config = dict(
    num_hidden_layers=8,
    hidden_size=224,
    num_attention_heads=7,
    num_key_value_heads=7,
    head_dim=64,
    intermediate_size=896,
    vocab_size=2048,
    hidden_act='swiglu',
    norm='rmsnorm',
    norm_place='pre',
    norm_eps=1e-05,
    positions='rope',
    rope_theta=10000.0,
    rope_fraction=1.0,
    qk_norm=False,
    attn_scale=0.125,
    bias='none',
    tie_word_embeddings=False,
    parallel_block=False,
    init='uniform',
    init_std_qkv=0.0435,
    init_std_o=0.0,
    init_std_up=0.0435,
    init_std_down=0.0,
    optimizer='muon_variant',
    learning_rate=0.0101,
    lr_mult_down=0.7,
    beta1=0.9,
    lr_head=0.00638,
    max_grad_norm=0.5,
    warmup_steps=200,
    schedule='wsd',
    decay_fraction=0.825,
    decay_shape='exp',
    final_lr_fraction=0.0,
    batch_tokens=65536,
    max_seq_len=256,
    doc_mask=True,
    train_tokens=285100000,
    max_steps=4351,
    dataset='wikipedia_en',
)
Each number is 500 + 25 x the weight over its row's rms, rounded and kept within 0 to 999. Layers, rows and columns count from 0. Numbers have three digits each. The size before them is the row's rms in percent of the matrix's.

# layer 5 MLP down (transposed), 896x224, rms 0.0252, rows 711-792, columns 112-167
100:524471463469501513494525523511511454489537506531495516511489527515490483529481473526497499471472517577483509463466549479531502509534507512523510514513499507509532496519
107:523505508489457507474504522484528485514465507513476494506493528548460509485522519483511479529525503490515508505507509465513519488471495494537478545461500513481508515507
094:491489507514506507536508503540487488523534517519501525514502495485500552507526497515499511510432468544483516478472505507530528475467481499450523489491480490539502507487
108:460502498447470504487506522480495476501499487497517497537456504518468454514530521471512475557488452507501511489497505480500504527527512520530494495537477550547533463500
101:483525497494489562472457483496503501484507504471482495499491523463479544495524495507507487520500498510511500538476530504506515470480512501541503510517533511527494501474
092:473558536516434476486497515549466507525505522443511497508440529506498465466432472491490539498540501451479504510512459503481508502502510514532513500478507484507512487529
094:472527475489528515503495530535452488479446476448505488474494541492486476453483521462491497510494492472497549520488496468542493514528505493480490482488478466448530517473
104:542527494541521490545487505478549516549470512451442493519532507523522517535455508532501463496528541572530509496488506509511477507502474497510495505501535480484493527503
106:486519500459483511466531528512520510522534538505507521518495483567479534555460534500515492490482518504479481515555507467487483471532506472505497498478508527574526535509
090:531477507482476508566464442457494521512514525468497543505486475504484562486490480536524478530518488578507515502515507475518458528492509507496500444508534519488545499477
102:490541461521482514497521524474482516513489526489528489484465493480523534470515527543529504516462510497509461470536556520508499491536506534473497512521488492492477468483
101:473554492500456512470505531516503500527532549490522477531482450479499447452512496490522559486488515478506478517460489463492509494532499508488495524484499542514492523496
097:494482503489489486530556534500496548461498467485481508459487476462498511524485521498478489479506496515518489508532475486508498560512499501506507547519511488502431516493
105:470521508511492465493501469504497519500502511523429497534439499531528475488470492499494489506520512487495489459475486478496450514484517440478479491452520505482518449507
101:477525450491475519483460520495517528499513531469506509529524471459502498555498515497540509519486524545489509532440506427518491535505540509514488508502489500512517486467
102:506493501499437502527470547498492511561463544535503553484528510529507506513487497532492511493517495502508524484503480505537458525516492479503493522480481468522547513528
101:522474499490506490496479535501449450450487490524512493463528491486504495536486508484547515494484511525512500527491495465480483512502472467470480526495519472496523513523
098:500473530519545482521490500463476471489516526471503475502498469489439512490527512506531505492525487589492538506509506488498499487512526522503487486456475486531489542492
105:478482476554520536486495498484477513502487480498520515509487527494500431547493435509508480512485491447526509472501539528525510459492488540543502495545498498511495534443
103:501467506520500471488498448521488535546525538481483507467484484501530494510496473537467501493533455476502473478525506497462521491485573533458485502499472457506478556497
104:457486467490541480503507524495528507493468488488463481521491476489465477501477497511491507460564470447502472505485524515490510537547516509533489512501479495474523523529
103:548504495474492502496523484493467496505476510500484478493528471520504467511480551502519469501475520553532514514535504494476523508506522514468533516535501494523505497534
106:468494445523463495508483502526536546478540510485515491456493539527495457537500537507458525536506478546493510505487501520502538486513504463474489558519512501522448495447
095:473481483452475495552460491495505521448549545485497523494516489557498469567472489529518509503483493505498483517474522520512475489471486483482470536446495541494493566466
100:532467502428518495463464518498514525496461476521526521478495484517487496505494499514512473500502487535539506499475557479496511521482465466504475467500541505501481515482
107:474558489481549502469496473486451521487473467493506520483508489538444504511477450525500509492520530478539465486543501494477523513461437472510500501498486484477474487518
100:463479482522507518527487477543518515478473492492498491531511501493529473524540506511528460482505536504494516470504517509486543530484488519510489486508508480527471505549
105:488488568485517512509499518495466487476484463506490506495484513494492525492552483544517549439501505531526533502472514537518539522524512480503484492518484484511507464513
093:487462502495530516479507509499471483481433539506553532484493494448544522483558509501532515511521487416456532501501485509557540449508485509486460419489513515500512524496
105:502513493488521495475485468437557508525512471534506494494529503530478489471505496514478478504504488488447490503509514497525514542461512571493518490506514493502562485541
101:472481499471521528462524464520532531464506494489513507503525485495484515489483486559517517476470493452512483524444498531472456508508500513489500478512537481509527538537
098:508454484505508495493501482498488468519526514494491462537536533527516504470504451478468522485486541489520515474497519524476505490497498521481520497479451534504555539540
095:516487494479491499490469479465451500540512503442534447496530520478490498498507485479513494493509473551506519503508541464521480504481524540498475506506551523488519518516
097:504547511503509512487557510476491481459493521525500515501495492466504505479510551474507490517492515463537514466510481477526540461475459450544527525496502481515496534444
101:518497489486506466473524453474480503510456520520499456449504480486542451508489496482473501530487489479468470493530505493529530539509510498477479498467490490494460532511
102:510481509471502520468494517510550413469486496543514507526468482470490501459474502510501455516506450533512467484486537506520490512497521496461506545493495488448486492483
100:522454472488520433513503484473483552473517479514524544510520491505512472488479495489484504531517514545523524524475482518471524501519515484504466544516523474489490531522
101:501531474462482534480483511507481489461494495477473502507522538533479526482488551516452478501450492467517525521468474533537505538523480484483501462509517474516495506484
101:520483490501487473511521461508498481462509537505470479523516526474507481493482510494508537494508535458521511491441525497541503529471512506431487487481538537514474496532
105:546441480526477518503508486487483457482470498514498548528486507529514539496551469506504501493452462454496490500503504522485519475469532491520497452506509497494479495514
107:524530486484488504468530525557509520507516518516508506492477496476485490519505498462499501502507539497474514501472505487516472486529461501514517502508497506490506516523
095:510485524516476495509536507487465481522462535558476472476507482489482504480514495493463500505519478454519434504475496510541509502479480531508526532497486474451530521515
101:485466506498557534488517529530434480493468472533535505510517460525532519534487492511527481446482486518518502535464475446515467509526494501506485535501513456491526488489
099:514486446521505504458473482504533495516511519492517450507502503541496494506513553513471519486536512489535516525548507479524529477510504525502487523518510467508479507508
104:486495470474518507492486490513540496556528487459503539463477513468488469528455485528495489485540501501493495477494478521471497484489522493480512467507501446533539480522
091:533471513524527500509491526496515474478539472518481482526518521525459474511511485505502439522489520483463523543519481454528531549512506466484513477519503491522481472495
102:501529514542443548523498537512528504511496512495463500496515466482468481481504495511516518515467491502526540502482476504512526461514525487514467501512475483536504494515
097:482509479521524494487515510555491475500493527500478467512528481523471490463514519480488527535519515465481511520464491518511506511479520516512473529497525520493465524512
098:493549506486503505527499531535485528468471501501495516521474454521542566508516494493511519504527480518514483483473480508476526507492517475526545480533554526520546479498
099:500463506511454524499441481491514530503503489473470528471490496480496465470495518485534528548463485521530518480472519511501518497508509520517495522441505520502539464529
107:523464520535506535494516559548501459502479507488507453500504487493523467478505481545570480516537480476488503487527470498487467509514497503516527461517488515494496496538
103:517503506503516478522486501504502496486513494504489448478468490454478514514524479537507550478505504555497520514467559480509513485458528494498529513486517481546474474472
100:518526523514518488486500515477490516469516563482526499488500507488501513481486571505470531523477525461508503508507536529484538521474513479490521535491497530500488541510
105:521508522458532510519491473537536479495504497456483529519516487512517467519512437508482493489453528538517485456519477473468487495510515507541496547486553512483479509471
102:509499525521502492487539474499507481520494481534515548496491441494529511505496509522502468565457512454515522504524441436459492495513494515468525495537476492468504494475
100:471499504557466469464530465500470510502462491534497482511503531483491467484512481498501474509490538498537487556544492510457547530500522508533529444513476498544492499510
086:519495475528513442524442473492499500483518503500467487486447516520508512515469492536525510434509520571506521516499458508534489532486500527511483495473541526508519458479
098:517518522510459462488520482461460470496477488465472487461538426478507471527489514478512436500488532522518484485511489490511477515495522526520513464477490523485527512535
091:524493508517540495524459486534479511490516462497524531511497502434488513520506484483518472464496504480481484546506453493543483485513537548489501465509508476485507498511
100:496528480515488477504481515496569501498491466523463470511560499526519484560511490464489507542540535474526487491494476477492504505456519503461466464509472466492482540524
091:486508514471504542522488492466474450489482495540512540484497472513467492516517518466500503492507492535498467476500511483526506476553471519555485527523516521503496489464
092:500501504514473513476563482487463536515496475524518507483516531466481501478508553514463510497505511503473482513478479542561489510515450515513541511501508505517484545486
097:490456500509501463525468487504513505525495491510472507480575469530481514503509495511510512518505533503564521504537560467476541496540485469498508503497497487448468524512
100:494553473476471522486516530573478509501443476443519530498434468491488501498496492504507491465449498501479498498485520488484538464504495489525462500518532526472524479483
107:485516476488475491513500447497574525499504519505502485505449512478491454494473535509474494508461523478499471532478496501518509486486500506448520481554486455487491478490
098:530465532482499517529518497525546484529506494504499483488504493498534528531532511523518484504483487576520532504487516509508534489474517499469481505488506497468489562491
097:534481508484471513541513521505473545516533498493521539482535530504468502498524485475485536500484473514494554514471509492502520468521501484489503545507491522484471459567
101:471495482473504517487477516515476491498529495468519495525510533515463453539528489493526483515510475459497540482503510536547482504521498477474503460437489440478470497495
104:524495484519497511514486491522535479522508490512481472479506498519501530506496534480522487518493526522429522525499437519518478474458510540523558485468511486522511492471
098:470522489517483495452488500484470530479459471463549474508521487468511452510511463517487485513522504493464482488495549497493492533518515504521523508449504460496528477492
095:451497457465541528545529479526528525482507515471515492469514514494495496464455509514513471521505568547530467505451515425564519500495466513511477516526541518513456516489
101:523462531517512453512490531482497487485480502480490478481478541443504476547511524512482522462515477483445518472502500484480497488526478486480505569477491526477492531488
102:515483545512479515490469479525466522476523482506519475531460503456465573471483522534517455479503496499491520436505521503454500529531514498511462488527536507466517474486
103:516503489486486532490534435518489505507521483495548535516510501468506466511483513508502461511502507579522535513529537496511433519492544533541498498521502465512512486521
097:454482566547484504480510508511517513480503446514511481501474509500493510484491490501500509476510477483452465529489532494449513454521501520527483504529532482501545577494
104:522482462508498552509510493467477500541510517557495504495542541474499520489527462488490472520514477467498538488470520479466491496518511510479512523527471523529527530481
103:553511519486473517479509505511484473517546493486516504512457537483508521482478489464467571453512499454504480534447511492487521523519501519492489487522493476484531482475
101:534518476492540498544532474489525503549497528536445518547515493506500439516527503482447513479550502509534538512490503520496470516496526488494511490549532504495509523515
107:488502473492502463495493482485497540511494481500540525478542489498528497535496464549520498481505478501488498462463535507503509473519501501482458509508530517471523499508
099:474443484499499504546511482499499485507514514507535500501484519443537508544532494475499501503524551555457530524533507497493521463462518512517507533472504534497508461527
099:498517486479462510501506468488500484506445512538536524499507525511478491515474467543490490537487460512460466479483508468519492545495464486467509519530494452474494503507
090:522509486496499481469509531522452453475533514456526451517465477509487528502534474496488450449487487456519499489493470495489503510502502526499538458494504475482521517512
# layer 5 MLP gate, 896x224, rms 0.0766, rows 712-792, columns 112-167
102:487488510489436481476485488486459539482459499516428466493504493474471528506492488501514518501469525496513489512563494493509486503527488505562478519476483493531495482491
097:509468457488511479505471430487485490519483497514519490492451508489461531475523477484474495499532480520479491454431494536478451513464528470415496493511485488472513481514
105:489540497497478527512545475504508543462494506506498471482507483499489483471468506541504429507542542476450531492534504519508513484515504527510459492492524498475480489509
098:477547504534499503542531500491541511504527497494520471493543532540490530500490505494462503508500519476503521484485474484528488482490531468473507482522480473516506501546
086:504480505516471480482471469474477436478522488482494463489513510485447501535474513476501536520504467518479512499480476505504501448512460494495481484461481495485544535508
090:508504504504494515520534502551502482513533535493478522496483455490534483506533513527489523518512501467464497524466561500530490462487433492527496484539475491479516499496
100:510476527516479502523535504474489468488456514478503446527501517496500539464522492476532582492484480496491515524484502530510539518577451524452526511485483565501496509511
109:492496509460536514527508519503498479505476491440509517493476551497528480508502510474483483505562508521498565490526470530496500479525496480499515505505518537529497497523
094:509480526527503499498545463472486493451474523486484513480524507512484508493517480512511488512533484530437503513464528509528489509527498493487511515541450498505497533534
103:498504523491497491527518507471498490481520552480522470486469509495508546504538519515516552459454508511509537491517534508576525475525469495480523492503545487479522490503
100:509511467495510455488492478463493513510550482480464512522476513495501489465529482501474497497486494518528483498509507488572517515510469525545486542497526512499505538448
101:531508550464493493483529510502543483496524499501472481489525505469496519489498516538475487469528491472491490498487531501526502527525493487531458494489525540454508526484
113:495471478488505507503555474514489477516486471469467465459513532463476508486534477478515532462535464525541503516538511489534504528511493519458536457505473523457494484535
102:529519501512500467548507475502504461487515506535482490498455488452539509517538540510512494508471484513520469508498491521504486462517516510530518523464528508464483482516
098:473493512470520489504473493467491516496472504509519516507493539479504514447512531465532522483526530438516558521469522519493482447540506521536509523490515528491452460474
097:508438459513521532469481463534474489472469468477467521498484527485484502549534522487504522513488485520507521514513517518510505520521510458503474508501490491484516479488
099:516507494501479470483510486519487441468537492479446495507489468495518535517508470513507511502483524502433521476528481522538499537520509525466524496481500503455527476477
101:547479466507511487480521470470533474545537517444508506535509543474488491517494503479515518495520515509507503519508502502482481487520500500485471481520467470508473493509
098:477510498522479490477511509501524465501509495470478483501515528503445472490505470535451461510499508499459486498462484451546495454441500543487490468537480532511513476447
105:501514469526555514478497474477505520497471457462512504503524449449535518487513513496495487466495517511515536518495503495486504525482539500532556535506534484482482496467
100:525528490533506516479530520521502512463492530491512550499503518521515530482478478472489518505505500495486475524531453504495535518523534532508478466492515504440472441466
102:463504473492489539535528475533529467463486532484428491513555490500508475492458498478518506523524507493468547527481502519524494498483509521513514528499540506475528490538
100:467498441530497558484494488533450528497468492499496511455518510489426520518467516483512523490519441502500453484510497484470515485487535524531477492492474488469491467534
096:524485454512534541509532490448504528510549508504519503509461506567505496472504491482527500520508513520499516496482521514506523447501448478460545520535500525493517535515
108:484522491518460559509502505453539514551521474485512491478473537475482509530487515508496512538508503491497525504498495466493461475489491525510478515485534502489490504505
095:476490498449468541500545505500524547510459524528534498491479555505505429470493500518545489498502493513489525520505452490467472506502487518482481482509495473529502440494
100:446484510505524526504481467482532461547517479510529498457482479510525525513521475520538516546418517513484532459487508504500492468492505485477505529503515490454472518481
096:545501480488478502501532480482500496486527518551499512492496496452545477481486455580467522536499500460513514505506520477499513484490513498508477523502508479519451483498
105:493518494543521462475506519462509518477503498487545511471497487470507472465458489471466507459482511489482530502509542539524477525555475457512544515527518513472509513495
102:458512537499475493498514485521491507484487490491504481478493499530531498498531494503518479480491510513492520484470489472497439513560508474507520448471503497488545498513
097:499520500483504490491505480507516494511496510452519519506517496512522487534492451520498510567498537499490503531481490527509520511466501521562496543453506482479497478563
100:471501503462468488517487474512497473484466500490528482497454510503492468499486475535541510484475505544527417497496461528501527534522491509491459521488501513475472530521
102:476493485501490530482506466503504544556510514502456549529520491547495494495539544459475505505474496503544504520514500479532481455492485479549508505521542502513478483482
102:459530507521533491499511517475449519492522431533488495488519525523507493529475520530503547519463491502473473508456527502494498508514487504468535463546492523499494518482
101:543482502540527509519485498441491465521459501513524491503500501506519522513499546462541509502514495470547477515505520507491534501535491514539487501497524547499470518480
103:482505503486455494514479497512515474432518487485489448496496500512521526489476486537524547508492474500472546521549510488518516495503483496537559532496497515523488471529
103:538491497505523500513542527494481498491520507500453536483509549460489495518481528501492492459485496519459464553534487531487466505448472499451502540505527503544480513479
101:503511513481528505481515513509537514458501514532517476480475565490459523509514482512470493534517521478470523523511516544520456524497417528468496497468470478508530551520
108:487489472524472454498541499527524548487528466463512524514477520502494467490473470513461486491552485450526493524499476468524498528486477518554481496521515511503470488473
110:498545496545529550501508516481475513455506496504499479517456452453482494545508467473525477490478519477499521494533480539498552508471455523495513499488518521497452500508
100:437501539564476439486509519490531469514503516479524479483472499477443494497483534474514524519511488534516544486460453504496492491497508520521500482460552480502533529525
103:498505486493509522499531453531491483485491515494512534453511516536435517471456489514480532491490482515484508514505495501499459508503487494468499468471448496527493497515
105:492512492504502522487456511539486509499491532506522466468523538477497466544446480535482523496493469516506478470518508499481508459492498457493499499453486484510469497495
103:474494469516501498448490530482473508486490496482479509516545465470472529449488522519502493479543473504487472533517490494511509522459501459510509499550506508460518486499
101:453488466485481535492507507460487495464457530505483498565453489482447513519452486520499494456501446491475473495490491498511539516476472490492478478529496483475500486520
101:511529551538503489500553476517499503479512523547486537475492510452543465481499444507506544509510522504495527535456507505491530523530525466519495478540537505483515480501
103:539500492480468509450476510516458553508518491459497526556502510463488493594479498513482540517497521505462495530508522524501480482549488471523539447513523525524489479531
099:501540542504501490517502491502483514469523543465526493490529490466506521494507484514500510521486523483462512468510524510516526525506476485508495509495519483436506511497
102:532464485569454498525514490520517547535474511486502462530482464488513496485466512538539506531524491511499510527483545513514465509479491500496515536516501516503499469552
100:504491509505485509454476493521510512472516459512477493474530539492508498497516497452453468525489472496498449484519489490525490496463495460517455496484537530501510479514
101:537475491522513501480503484511506506481443515479462478449501524483465510472470531495513504464523511485421527491502493518510464517474500512546514522502567511518522506545
103:475461486511486527529516499462498520539497507557471496495555520479469487486501527516479527510527509467517449519508491496519528481533485495530533508585480515505501485505
103:501548500527523489506497517500505489530552507539458449508500512502495495488481531518513480501509488497494506510515528489489517459502534458493533536511488500489520544531
099:500472495498505477502511521467484511503484495508501502481564491470501535488479473513479509507509493502465530528467477499462480447529487474429498476491514510524569498490
096:467468479496497502516500503478530482487514512508480468527489509490510534535483521510506521443499492522488489566484483481498479507442503496544544486481526564551504518538
093:504503498507504518486513510496486499511481495479513474486540468475507517525457479507491529509464538509546491492504510503507529469459527495538512472507501515508537472500
091:466504493506520518474483506491501542553513505491504499480461497554516525529502497528513525505510510459495519548507475533533505451533459520527444531504485482469491500507
090:545500508502456501497526449482462468462537496491475485509557469499504526476460509488528535493480519500479468485517528495476546510529520492499527490497507500517486506527
097:479474516522527475476512450518504472535531548517503490454531528476512518456474531509514515493476535468534497507506474468484449508511535495496493486490497496553536537510
090:500478491490537485513523448555490504450475479493481455485543527491423514482471476506502501541540526519479473542508514486501480532524497463480484512485480479499472515513
099:516460503481498494517546502533516448471513530480478431526483523455522525505543509513464521498472486500485472505547519487528489504482470520503520499486487539473498517472
090:492506515491532521476524477524524507471511489541472497448466504509519526544533524542468471470482498505504519565525481490531484526477485543491512541503477480483506543480
102:503503504481525488471510509508490510493449422500506522524488482509517448525494467500520475498500494481497484517494471520482491518514508555507506481519508531498476484474
103:492493475473496459511513501501520526529479510444481564511486511522490512517484503496561522511543476495508469523519478504494494514565524541472533519500483533497515461492
095:495498509434490498480523488547484511508542491490457480474472477473505483525532496476486524474492485513487506493540501533513489482502449494527475490578505527486487538495
097:511529455475552466517516510474517506505487565500466489489489558483531510463466490508487506481507468522478465504445490505534501547512536514512509493532480500465525475511
099:505520518546497523460466512540540521491510467494490515553519486497483495499467533489515514510485500479529492488490496454513526531496472479504516534499501510487550448511
102:485524527454482477448530487481528475462534462498490486515528490534481477464511464560528521527484508494551547523524486481497525518509485485499489474500515495521482453527
099:521484511487491496483483490533502455515515531482498538480537508494502546502470560534503496466466498463505475542446497509484517505526560496502459519554497467522527489486
097:504528470512507505508487477512512508537528518510481505492512498472494510504479512510523534561498457545534571501477500497458498497524463478519452486545504467493524485486
104:540504460490461503531488485480521495489493546478470505498507541451489458463505449550508508476477445531468454503516512527486531551487498508530492512531488502512478492525
106:496510477506491496499496520494485540507448520481499490454487515468489518461510511481463507501516491494488497477517498476521513494449503460501436508535502485500502483481
100:492535510473500492511501478437475510493526504478487532498503499494483563480457481487518491517498457473526509495545512487499481526467546487454507465507491504444532512534
098:483517506541527545515458497478506490510487493466516512460533482475480485469540491531515467507489511493504535493450520531511488500506493520504444485494455485557514523533
107:514474438492510485527511485472475504514513487528455535507523522475530521458499522515479515502476522506488485507484492474472508545526506510537487524519544487518508456540
096:481544511482498514483491516523518482450473488480493534516508495532468533512525506510493423549512515506480530543491492502494521511493509512495524471493517457512556505504
100:515496493525496495495532485499469532482515495529465479525531495481485504487443462504534513504477517462503504488530505474508482454513466508515501504516493528529474492530
104:505502486506508493452567532512503535494471489500509510497478473491496516501486502523539503470546489492474485477486500503476509481467446495498498469497497519480511464540
101:471489532506534495485461498494476517544510489485465489545472522505500530491513492511508565487498487503463495487502516525511508481508482502523504488498532517486527493502
100:489463492504503530575503511516487490531507506496446512501498485492510494447517526499545474484500515496499517497504522518484542503493513534506514497490509464504517482514
090:509522552526473494471511502511512483472535504533504490517477484498482468461498497484503526465543507498456469515503508505496462497464491505475509520502512525530514464566
# layer 5 MLP up, 896x224, rms 0.0795, rows 712-792, columns 112-167
109:497441520505493495532550534529510509538530447472516530456495529543455482455467518476508468478502467520493464497525482472516505487462508560522499551505503508517493522548
095:496519471490502466513435519518518499482539485449526463494456507539539490489496437496476518497562508504491458554533474486485507498558479463478506506495561514470514503502
111:517487475538466478509475507524513490511483519499523514549516502538481503481495528451485517479501474466525505508514504452465522508471459477495464499484499503495506496489
097:531525493505525474476510556513519520478509500496492486542493526514471498513491476537512509516475496480490510497514490526534474509500467515454503492523533539454465505512
088:538472461497470515506462491487515499499498488492501521453495517538515491460481471502552459464485478522489515502516465508499502514518493503506458470569526479515467505522
091:497496508499465505476482472499522492476506478504500510508533509480482511529517452484576519507516460481537472482524525487478490471487504514534554492516528539488472452509
105:513490498515532505520538534502547466517461519500512486521476538503479511551511433495519454509486497505521508477504503535507527521477500491481433511486508447503491491507
107:478499485525515489534443464484515541507460512503506499497506457460491462538503500487504497467512500525459478503517515492505523526501488506498465525525495495462496460509
092:522530517510500487485456497467456489476465472516523466492482497498483486468512511503511528551502487458463517473500478526512501482479512491520497456526524469481527529482
101:478429509532519503525520519525522469470504522456515500507474465489477530555531521504504482536520482494481460510510480513516486487474483488481447513458496488502524484488
098:488495510491477528469547514481526491489517516505473486555500476529457456482486479467534458462463529471468508517475516542480490509519491494467485453464477447478534542545
096:555469515502541529509495486484505515470512501519484526530521523482492522510504498449480484456513489494497493510518525539515497502504520477564493507490485469506444481528
108:492508528527502524536460488512501491513458500510485486520525498551525479512493523494542433501503549498514539499494438522483502467435491487515454534425518532469490469485
105:477499480481515525505488504460529486494472514529507456518499535506465516505498542458505518511497501522492475510508454500522438500497477484510511505444442510472488516492
100:509491516517468526488498503472514476498502479461479536527503530509456475492527500459526536462489499489512460448463543559458508498522521481513475494463559475533470503481
099:492497521532487444487541526528530488512519512512535514494468451457496517452480518514508470508481469512499511494503518526502496497517491525529502510513528510485488489560
095:489525498496482517523490497473502549548469525510511489484544519539450546498517517471544498485468538481503506518473531494509500458504509493512520506528485451479510506544
102:516460499483484512504518519513512532513530509480503512543512456488506489537507524515442475473468487488527489508491502475462479535511515517468507525496464516479463486499
099:528457455550549494493521474534506527518538486463458480528508479545464488500495502485497478502455463549504483528486494526489488523487517547520480500472516496476531481501
105:455516549488501465497475519486501502528545505467546448491507501466463467488490500529474440541487521471499488467573471506528521458509508521512524494508490484521548479499
101:461487508510524528534458511543482449530502512534525482510477478545490529473512504505476510525467508481485513520522469492457530480506475556556521513514535488514502509530
107:533495526512475521508465527473465552484493485507493460488494561493487470529484493547480495513484494507506497489512498526474510508467530477500486530506538480522471519498
101:520498520501500440501542494486506512499487536495467512512517538502498501468519501504482490501499505448496502496491513521507494507506534483492507511528446500499488506529
096:512496525466527465499495519528517493474439466520459489501494511473484507503532532550490482484484485544503511543495481500484502434528506486497495521519501447522529523485
103:489506509490461549503486495461491495516515504480511520502504509512494522513481428502492489489472463499476517546534508448477457518524485512515534530483505503450500531498
094:479519503479561479456501466516531531541474506493523484509497477505487518495536466515486505468538460503512472475534528480495550517505474494485539505520517465473476473518
101:495508569464508546509543522448486501472545502508495481547455555478497487532529495505497489564461504533524503530496510524490524498473465512514540493521505526476460507514
092:481519522457506522513558449479501472475433480473536518493483503474495494505495509534500512509458486512505520488506451497478495534477480530484516547462523466484481547542
101:490584491494511513495488485468498498512514523492476438490564505509497522462466480502537511535474525517485537473494517484477501493505537508514491512512530478554524501506
098:512509516502443536477496489490537532494482520501478475531501474515507489512538496499493514539497471525521496527483501462540486495508509484489516494445531481474563528506
098:500502523529524482526491542521499531451489502499468532478542506480487492493544464484467474551515510489464501518502512498532493483452517506509499478486514487529525481515
097:477486498519518487455485473528525471466515559512534496495546517489495508505499509483525506481569534513504487509497532548489479517492530478490512474523514459481495497488
101:524487530516520534525467490452497521517554493470495528505477545517488489514511553452522494513498469513477465507498463502502470506491491488543471463502483507470469434497
100:544535481525485496524490504505499505493493451518461487503505517514492513479506503520508493469497538473528511524466474510554529515474508500460495485503479481485506531508
105:498475518511504547531531465472525468502499515524495513494464520529496535493477507519428490493519517487491472535511499444493507531511455522457495537454495466513510467506
104:497522488504476479456484522459493484488480495436470522520487496502450523475458494518465488475533489499530514491535496488450484518511483495566451532516504527533485521495
103:521505513515485506474591515457483541480465512511522484521505527457480473484505515459518465447495497501496501522502505515444462532505528527511525484481519495500530527482
102:490514511489513495514510478469492471507506487506521508509545484476573541496544492487541476461541529508506478479473488476468526559489465495504523476492491499514482499550
107:502498503455517488512545513507539493461490484526518488466501498498498536500488541464498468493477496485455479526471511498467492513507498528491515482473513515449463535484
108:500526497581525544522513512468488488450481459496462477498470477487514486516488463510495508498498518516466493495542513552532509498501476501515489501489512504490443486480
098:530553486486519487513510509483515496485521525471502552458487544498494503493489514479516522497500491513501448476510489509479484501479511498503463478445489530489518505506
100:506498480504515500470471479512538515493531530483486528549498480500483472516458499482506538499500483495480523508490506489513503506545524467532464486489540515496509523543
097:529491514496545537461495490527500533505535489485483489562446463519523504495471459520507522501485484505479460525451452492551516510532509509492484509480499498494448512566
104:527542485492499480504515507468468505474475553488517508561448486492525496544495465528485526533482489452493495520540449490488468507501504505504504496513469533499516470511
104:497517486529532555476525503525489553504519449486513537472498487463548533513506479536481529478463531494534534428489509504492474501495500490474528479554543485533499502454
106:577509501516507527459521527484487483534475470524466541483505486499527452498491523490489536498524535473504515529498444519449500521465483521525482519504501555508489541501
098:508501500494514515537518519515481528482472521466464469506521476520489512511525535503531454535548493481489488494499503474525546493540546466499465527533519470481525466467
098:529491499493479531550481502521493521482506503510531473505516521486508500535542499473489521474489553501470488492501476476465522513467490479526493473473580533511502555510
101:481496479483467527497472522517524503511516489521496479511494489500508533509492499496505476518527480536451516499533541538512505493498462490458505536520495488503506463509
103:476541518524503421518525472517478507544502503500498522506475486504454477491511515513507488535533517527518536523518472518482506540481511541523489526522515484505488477540
103:501497505463512492485452495512532519500502481508556442552465558482446469561544502524472504468491480483535520488478531514494496541457520487469453484490536479553514502475
100:508481529489465471519534458474496513474541468495539520520516453456489496483480496482495469485470513522526511472511502507479519554440499470497512484517519465496471450486
105:529517501470485532523512479542528498477514489512482477483525498465507516491499461494474498476485520457517470484513533520487473480499505468494543505530487499521494514539
105:502508540490476509468482490447508479499450509507487543495527486469502517456528487505477467536457490503524473507520514484490484499491505508496447509535519511467463478510
099:464485522497537529527535499537517526470514503499516485473476530475527491508469515470460478480482456459481494519509532508512498510484484489500463523515542498555519493516
094:522503513481480471483492490507483556515508502501518489500501530530525487498480519506483492520488495518494437484518501471496469510515492485534519460547524503488499491520
093:511501491446488482490480491494490461482481479456525477477522498502498455487555516511499507512486558513498509524477478522499506536501478507514535462537486544498531475529
095:460538487469510503492509508467449518552502510458503504518503480523545484519526502501496493463509500511520504443518487511496510483525520503485484495510519508492497513485
101:501492514520520500525528477502499480466482495468445494500458487422491470464504506507501547505514472506519547513518497497504469484490487494488517498511463495478521491460
094:492490518537497483496511466530488507499467510458532494501497545524525521552489538485491495494558497524530497521458486519511508502525499540495487490484456474449515497519
093:503461498474492511536497482507486465504477497515497540512471452495487497445438511513515517497501520501511507488494499461526479499522468492499464492520504510472474515569
095:490515504476492525499487508473539500477473520486501457478472482491511496517497487504497515452515454478484500529535498504502486492512498492523543514480481529500531510513
097:527509470461485464477522495513518514495521487483492569502493510510498454544524477479497511497511529488462501523511473530504490476522514491516522494480503483481537524448
109:489483485486524548511518509490484529512488438514473499512492529461508439516482501506468492502456526476507475502489489500489522528491493458503502529497433448492508509476
098:538521460519501501474462512491507522487505492496505509488494513483495499460512499539508543487485437513501514495545536466517538511460511502511474530497536508533490472507
096:527498500532491509528539489501485523541558509476507518501512529469512498506505484517494540504502492501511535569504478527527478471494512481532492495490481429499498540537
105:520484528446543484515534464497497462468519521500497450485514539496462512510512494535491505504523496536514508537500492509478514495520505511491484474497484477510491506494
103:473510450531533504461519537542493490508502475499499479453517510544502496493471499501466537520464457493525507511519473488513472472503496502536521482530525479472553494484
094:502498505464501458531478488511517524532472498515477504455493484527527525505450511507517552487520512498564484508475523480506489463529478504496512497506475465502469566489
102:489514514503461543518511423507488506495505519491466478516548532462455494539477496515526494523491498510507512521494500499492492500573511481449493501456482517526489535531
101:507475516506518485526477509531541519520528474458498523492513518475506511514490490547477494503506544508494453513542477481480544500518518521508501510516491496503493458491
102:553506476459473496529501423532538523521511483455505492533532489476542469500428534480499520456497504545489487514474463469488523501500561514474524520477508503470528497486
109:462488482483490486474482513461502497509479509492521485498532498525475481475539496500511490515515470496489518528499493505524455500526471487481528458516481523495483482469
098:525495497501502470523545505538508508506520465505501501470536473503539492505464488509496463514475496480515446497486486469474496469490460490508549487515511543478512531483
105:514490440503487480468481513506490536505523464490478515486501513530477525526460502515495492486550498496482458533481505504472498521493451517503491460484504460491498473452
098:542507549489470512577515486520457550503504514528511516483485480509511493468471490504511509468472522484491532488482528538497476511470504512483517493502496451448478499487
101:481542470505529484549496534503479474511574549508473472462505534506500509463483500478527481467525495475508496502482476504489492456542454475495501523532510482493437472500
102:523449531517441520433507510515493495552523505490557536507507470524489511521518466482514492536533475508514503520514501472522483469471470521541484508487564502495506483510
097:507462518472494478477542520476528490489475513544482509577542506536475505484518483524467505490511528514502512512535527475482515513511489478438486511490511470508507477497
101:510513502510502453531533474459486513500503494475492490513495496470513524515505497511533499474461492500492526492534472515476509555483524477497461495490481521483533540500
090:516530461510500475513439454500465503505488462524511534488497496527510481482526486508471489484513522498471510519498494505523482515510497510481495503489513540500530540497